config = dict(
    num_key_value_heads=4,
    head_dim=32,
    vocab_size=1024,
    hidden_act='gelu',
    qk_norm=False,
    attn_scale=0.177,
    bias='all',
    parallel_block=False,
    init='uniform',
    optimizer='muon_variant',
    schedule='wsd',
    decay_shape='pow',
    batch_tokens=[8192, 16384, 24576],
    max_steps=6516,
)
Each number is 128 + 24 x the weight over its row's rms, rounded and kept within 0 to 255. Layers, rows and columns count from 0. Numbers have three digits each. The size before them is the row's rms in percent of the matrix's.

# down: layer 5 MLP down (transposed), 256x128, rms 0.0978, rows 228-255, columns 64-127
# up: layer 5 MLP up, 256x128, rms 0.136, rows 229-255, columns 64-127
down228 107:112089125138123130084135112146087140170153151151090162143145133122119135148130130121090129120132089110110087160081131090153144144093102124174177095170138127104122135137147142093139110164122127
up229 103:104134115085160132112123090111128134109156132127134153154132143151104154115150154091114121113200108133142155062187108149123139156113153112135091103132098107126146160119134129078146123134096129
down229 098:162158124148134092137109127073203105084135144085148126112139110152115133118162134127147135101109141131093110154136130127147100132120105146175134153105133055154111167123111137131128146134151121
up230 096:056141117158140124086193131163109150142118070108153129178128108123140123143134118121158129128098102087134110138114150130135135129106195113122136153173131146142096096160126133121128132146149162
down230 103:124131185144177146172131118127148090139146121164142164109118139160125124138108145089072100110148099134151158132126139132144087126087149125140148098070112110153121167133141134159144159139122125
up231 094:149121110131125079117145167129115147110163121126119111125133117146152169106156146099092132129119169141096133132105128088127107145101155145127150090122121196135134125131158125134126117109095153
down231 102:165135106108130160111160148154161157107116123144136117159130138155144164122159083093096141089117127083134121122153128130118117159084141099160132105119090120097123094148106102081135103137109122
up232 103:109132112166114121127142129127137090141091105145111105070138120143135098134112106117128127093153154117151114138174125151145158149150138135085136125101147139168185099062145105167125152124151154
down232 110:126192140165138133137136115125140093136117148127115092143113077138126112154124150109121127121110109130097152114133140116124103138127104123156128106139103105163130115060102175126171137133109128
up233 106:113142111143108131135187127128102114114115132106171134107127153111140103134158157123124098141108107109144130145120126176134157117121155097092120090084092221134125130102145140161150145122125178
down233 107:126138128155104136108132106128148083117153131133106107119078142124119135126112142140103133142139095122072156138162122172125131131158139122114114124148168102082126128119147107109144138160055124
up234 103:088142141140174125112164146148134132124091136114130122147094161146077119152095122109129142135165166106102155128124143110140103110133113163095162148088147130148113132082128182149124115129126114
down234 105:125178096142083118118123117137122151166128113088112164130094138118131124139131127135065118123105113165123122114118150142141132151159114189156106131134108139117136141150126115118114110106113116
up235 082:149143115127175123088132136154146131161107145140106105130123142129154106107154125126145109123131111151102187102133118084119110091137133137083141114126124151112133094152118123054129147123161114
down235 087:117089146138135129156125141095190114151146141123115134112099126094147149102130129133113123095112117148132149154157134091122108130183115114097126116133121110074184122139117154079107129143172122
up236 095:093133127120098117147159135105156130136127148120128144140128115120184120162084086111123154122136112133108119109146120146114096134077130115138112144118124160085126121119133105159097083118131180
down236 103:122145137098128135076140151149136123117135090115095167131131111127159162096165143133095120124116079100137116117137156104125118136144117128168136137115123113105148112156139108179132065153145154
up237 089:095104141153125099116139156132164131164099171126088128087167176137121108155110136094119148120175141134123112080116120080091103132109127120089136108149125125136094131127150147139106119138183122
down237 089:125100154127100154148130111120138162111120110095140124078090134147165070067176108141132143117118136117145159127106156140128148109108101124130119149130144134144081107165110149096172135135155130
up238 105:122151117071136103098100134088116129141139117146153086108112133148144129167166151144138149141113202108141185091183108134162129136156172133123117110135101137138182126120127121115128147091146112
down238 104:162105131120097115164144147093108188135115146147166136138113143106120129072160130140129120168171124142117116115074096128083135133133151129120126142154084123137132160154125147086128137111101105
up239 094:101166172167124133106129162131154154185092118156149080151114121128129119121132132105091112120115138116107110174080153108120131101165125141195132132100145128136093111134161114158144124135148156
down239 098:103082143174158105102082097148121131188120111136119151188110116127144123129142107119153118083154100133091125117157148123121150132123155143136090128123130137146110143152076108119100119098150132
up240 103:139127125106153100140113069112102136160190113116113121115122148144105124143135133093100153116146125162132153119114106143109165109148125124154176079105136114136097128145190100131111161118071196
down240 106:099144165101132088177149169151105120164157146162113149134124081149080118098116139152112157090154144141118103141125131150129122103126137189113157147127165128111137143124166130140125128156092119
up241 106:146098142156123137087145137139107132109129120105166116118126146120150128138145133129144150103158140145073123124106155107116136119106130081101184131159135139186119119131137134124139105130076161
down241 095:108104150102116136134118159147104152059115154142123177151123096116137120113150139097153110088158169135131138158134164116133108101155103178128123118079115128107098138130175143142156156131127151
up242 096:138095124147113131122148162111123150129146134136126075122151137111135129146139138163147123084174142137129139079150151100126140141129112035108121148095160095128079147148164135093135096118125110
down242 092:098115153129118094089106146125133136145117129094135138164153125117123108088133152140129129129123131117166114118154150125135140116147063186146118118098150113152118125107126111117112128130084184
up243 101:139179140118088094093103128112122140178151109091157124134167134108129122084150102105145120103152138112102195151104155114146110172123145130140133130114144131113124135137089154105144159084134180
down243 099:081101110173141128110180090104110154150126103132100117138124116154134096105075103120142130113129145188127134112150125081143135137098146147152131128116108135108137101138157148126146133148128163
up244 106:123124111113106141138127130187166127127118069115158154086123113126155145141121152151156100117132101117145102114146131104132140128122123128079123098133101142148136109127151176123173111126142093
down244 108:115107126155105098149116169117159132126129153109105150115145077106114120127118118118132162104138102142149131153097147139120102144120189147140103138141169091123100107142146122125155151140096115
up245 104:109148095093152135138122126164156146153125140131098129082118156156155135150119094113096168134113114149133155139093114141115106093097085130145079146080093113086096138123127130131132120087141120
down245 102:156178125125122101129104095158149134097142152084106120132125129101146120109119137151190179146145178133123074137136103163135109142122129103135116156130128164090136146117125105122120132117092061
up246 100:091126171108166120108150133117120104120186124115085135147145154144124124134156097106115120115145156134118117144131107123132084131108083063140112154107180103130148153150096179102156138147162097
down246 095:132155136143099138117168144132144112141185116120137141090123106106140119110145110141136110108146095131122075099157124104183143162138167132170138160194174121129156089107128096085117152131135109
up247 096:135168086154149131128118111138119150160069164150098129157160147083115112117147132131121171139102154153122138150121134114162118142158149144118153155101114138124129105150142143091147163124141089
down247 099:143143177076123115153091103138100140125153134145135107147096142111146153107087145087128150102117126133141104131140148116128123182135166131151149130150082125156161088142139166098109108125143141
up248 089:113132133144128128123148092115104158091114100084118113095128101149140079115107159114152111119154170125156120138061134114122105126183112097160103105146158164134139140175113152080118118139146142
down248 094:158116129144171152192120091133144131098127185153110134127113146158112085141112132125135141147133118098139129135133135161152156114096135134077115100155149100144140115093099130080109151100156128
up249 104:109139154069087107148140160120110122162135118123152119119106144129097186133096120132126091117135144152153139109139151138134114113120145103128131132090106113099132111171115117127128138085143122
down249 101:156141116117055140151165122096125122138094109091163119141117106119096153113132140122136062131104106121140098126128111140161126174182173138150128094169121114079108103105113080174114134123127121
up250 098:108132142134140122068176133110129145107185114128140148139155081098114127165146138111106150121141110164115105165086125128116109119099127053117158160133129136099074125155167091135113115135137164
down250 109:148153125089109107111175137111159139094138130171126134127107115137125126096148145110126117128166166170098128109132112116115147127158170160132114174146143117097123123094092082138096126113107121
up251 106:138114128173078136142110152123131133164138143111124163124091163094114179113146093133086110160174083125110143110182142129139124149093080090104085145143154137116142147112144171127151142080157114
down251 111:150115115106087159146128123118129116113146164151125128131112158102131122093125114125139147146119152160155131149131105074114111181139151119088100164127120143099118161087108172174156147125103114
up252 103:106129114137184112109138148100119148132150148107123144139152157111144134136174133088129147157145113086139125120158138102135154159163115130109153114153092115110150168124141082126173175106143130
down252 103:125061129167091151121082152124110124142121172129135120122087137089126139140166175138134126140111074132147141161097145109122110120107123125131156113111118108136081200119155132147138177104128121
up253 100:164106094144149125126157174121104109110162114109151139114103169109141097069145144099115145085125146111136136094095128104080099122133115126132125104156119213109063117078110089138160125134158119
down253 101:172154135101165117137094104121115132117112165121127143104141149137167111126136139156108140128139161124129096085120168113171132151097098146112127102122137128094127147144130146125131144110138146
up254 095:137160158124147175128153102111087095123124107129103119135157103133089108132089090095135128114133103147074095068121122142116162117106133112126121126112165126114140154115111153114083113131154133
down254 095:138150106137079133151114157148146152122131117149172142134140142083104089152099181104128102088177169122141150165136113128143152151118128158152124161106117144118106113182112162111093155117091153
up255 094:088121133155136126151086124127150054096137136115185155102101163120116143138093129086136169157121111152133111116160097114120145125173084150154108144126146106205163157122122091113077155133147153
down255 090:150110158145104134136117133112176117128116155143108131118122152099109129139126175151116157139091135158067106147135162123122182108160098135105115161133129124124158150163098141136158123121132106